{"n_head": 5, "head_dim": 32, "vocab_size": 576, "activation": "relu", "norm_eps": 1e-05, "positions": "learned", "parallel_block": false, "optimizer": "muon", "train_tokens": 105500000, "steps": 6440}
Each number is 50 + 10 x the weight over its row's rms, rounded and kept within 0 to 99. Layers, rows and columns count from 0. The size before them is the row's rms in percent of the matrix's.

# down: layer 4 MLP down (transposed), 640x160, rms 0.117, rows 195-203, columns 80-159
# up: layer 4 MLP up, 640x160, rms 0.234, rows 196-203, columns 80-159
down195 096:27 32 78 56 68 58 49 31 47 47 54 39 45 48 65 70 58 53 46 58 60 44 30 49 58 42 63 34 63 49 46 43 39 63 35 50 50 53 47 46 44 54 53 50 32 45 49 44 27 45 59 50 49 49 55 47 35 55 47 56 52 58 62 51 48 35 42 58 60 51 45 39 72 55 48 36 54 60 58 52
up196 101:56 59 44 54 56 45 46 49 56 72 64 42 67 35 48 50 49 64 50 57 49 43 64 49 55 34 43 35 51 55 42 60 39 31 28 52 50 57 42 46 61 52 64 39 46 59 63 43 60 50 53 41 51 40 62 55 58 45 56 63 50 45 63 61 59 43 53 60 74 55 42 73 66 38 47 47 47 47 55 33
down196 101:32 68 46 45 32 53 60 69 49 53 56 36 59 59 56 36 60 47 44 45 57 57 53 49 41 66 47 52 56 43 36 26 63 64 58 38 50 53 59 56 59 62 47 63 50 37 54 50 35 51 59 49 58 43 38 35 64 58 58 40 63 36 55 53 43 56 46 29 50 46 33 53 48 47 42 34 52 48 43 47
up197 083:43 50 46 53 51 27 58 68 59 37 24 41 46 52 42 51 63 31 29 63 75 53 37 32 54 53 61 46 46 23 53 70 57 45 68 60 63 52 39 63 44 50 33 44 35 38 64 51 44 48 45 51 51 68 50 41 49 52 56 42 41 52 53 42 48 54 59 59 41 67 42 34 58 46 69 44 59 40 48 42
down197 086:48 71 38 51 62 52 66 38 64 41 51 34 32 44 50 41 41 61 49 56 54 40 51 42 53 67 41 47 40 53 60 51 58 51 47 62 47 49 66 45 53 59 52 41 52 68 51 50 44 32 41 41 52 56 41 49 68 39 68 44 69 39 48 47 41 35 64 50 45 42 51 56 58 47 50 55 47 26 59 47
up198 105:55 42 59 48 58 58 42 34 39 67 64 51 34 53 58 29 47 46 67 32 62 55 46 48 52 51 47 50 60 53 40 44 55 47 48 54 45 55 58 59 58 34 30 39 35 47 24 66 38 55 54 55 37 41 48 36 41 61 67 53 54 57 48 73 40 62 41 37 47 45 63 65 46 58 44 41 45 27 56 61
down198 095:47 32 46 59 51 28 55 52 48 54 46 60 47 42 57 48 73 51 42 60 33 39 54 35 56 61 47 44 45 41 37 50 57 50 62 47 46 63 44 66 51 47 52 61 41 48 36 48 42 57 52 63 57 41 55 62 52 54 46 57 59 44 27 39 46 43 61 42 39 67 40 57 65 36 61 41 53 47 54 52
up199 094:30 40 47 54 60 41 63 60 53 49 67 44 67 48 57 54 60 33 55 55 52 41 44 59 28 49 59 52 32 66 48 52 52 50 68 53 48 55 51 31 59 57 56 26 29 26 71 36 42 49 57 55 36 51 54 43 70 54 50 33 40 42 52 35 51 54 32 40 50 54 60 62 53 58 60 53 59 41 55 52
down199 094:59 49 53 42 50 45 51 54 50 57 50 47 59 60 68 45 54 62 29 46 40 41 60 50 36 32 42 64 59 56 28 35 37 46 48 45 53 52 48 37 59 53 49 54 31 64 49 60 61 50 70 47 57 66 39 64 61 50 55 53 31 49 56 52 54 32 49 67 68 47 66 40 58 45 75 37 44 52 40 45
up200 091:44 40 37 46 39 61 46 44 55 42 58 67 34 42 50 66 45 51 40 65 51 45 43 43 66 48 55 43 40 43 45 58 48 46 56 57 42 60 40 62 66 61 40 57 65 55 46 44 49 54 41 44 40 75 54 44 54 37 31 55 48 22 50 51 52 56 54 37 53 44 58 38 62 47 50 49 39 46 54 68
down200 091:39 47 57 45 53 34 58 78 48 47 43 61 51 52 51 41 61 61 51 57 49 68 41 67 32 35 43 30 54 58 64 47 44 41 53 59 43 69 50 48 62 53 38 43 48 63 49 49 57 36 57 35 43 44 46 36 59 24 59 48 47 50 24 50 42 67 49 61 47 50 52 60 51 50 44 48 62 54 56 44
up201 105:32 70 62 46 45 41 60 50 37 71 46 57 68 57 40 55 46 55 46 40 56 33 65 60 54 27 43 33 67 43 43 53 50 47 40 45 50 38 59 47 49 38 44 57 45 45 54 52 50 54 25 57 64 48 61 43 48 54 45 49 55 52 39 39 70 38 54 61 58 49 58 47 60 42 48 26 42 49 31 55
down201 108:57 64 50 58 38 57 31 39 52 50 49 36 44 39 57 43 44 54 40 54 54 40 39 54 70 60 61 46 34 62 45 36 52 69 47 59 66 38 58 46 56 48 33 47 73 66 46 60 51 66 52 50 54 65 52 56 55 52 57 59 48 41 33 47 34 58 52 53 57 63 62 54 54 36 54 33 60 32 53 59
up202 096:44 59 42 63 65 61 38 71 56 42 72 44 61 54 55 55 41 62 57 74 58 57 39 47 45 46 55 61 43 47 50 49 47 52 54 67 34 60 56 50 41 51 54 50 51 53 41 42 38 49 57 34 56 73 46 45 57 44 48 47 36 41 58 48 48 43 54 53 46 21 45 51 53 57 53 59 50 66 51 44
down202 092:34 49 64 50 57 42 44 49 64 46 47 68 37 38 39 54 55 58 51 57 40 53 54 55 46 66 45 45 59 34 42 54 51 27 70 47 51 59 29 65 60 59 60 57 56 66 60 44 53 42 45 76 44 39 51 53 68 53 28 42 65 48 49 63 58 48 52 58 59 46 58 44 49 38 40 41 48 47 45 52
up203 109:60 44 47 45 64 58 45 24 77 53 50 35 51 51 66 53 50 44 41 47 41 58 54 48 54 50 51 49 44 58 33 34 58 63 62 56 41 38 47 58 55 46 53 62 65 54 36 38 54 59 43 43 66 38 62 47 48 57 51 37 56 37 52 64 57 30 67 50 41 47 54 41 63 45 55 80 61 41 41 70
down203 112:42 62 50 47 57 63 48 56 50 43 41 45 39 45 65 50 58 50 37 60 53 34 27 47 56 42 58 42 57 50 40 48 54 44 35 50 55 43 36 43 52 53 31 46 45 63 56 28 42 57 43 46 32 58 49 54 47 51 55 49 39 56 39 47 39 75 61 49 58 56 67 57 42 71 52 58 44 57 65 57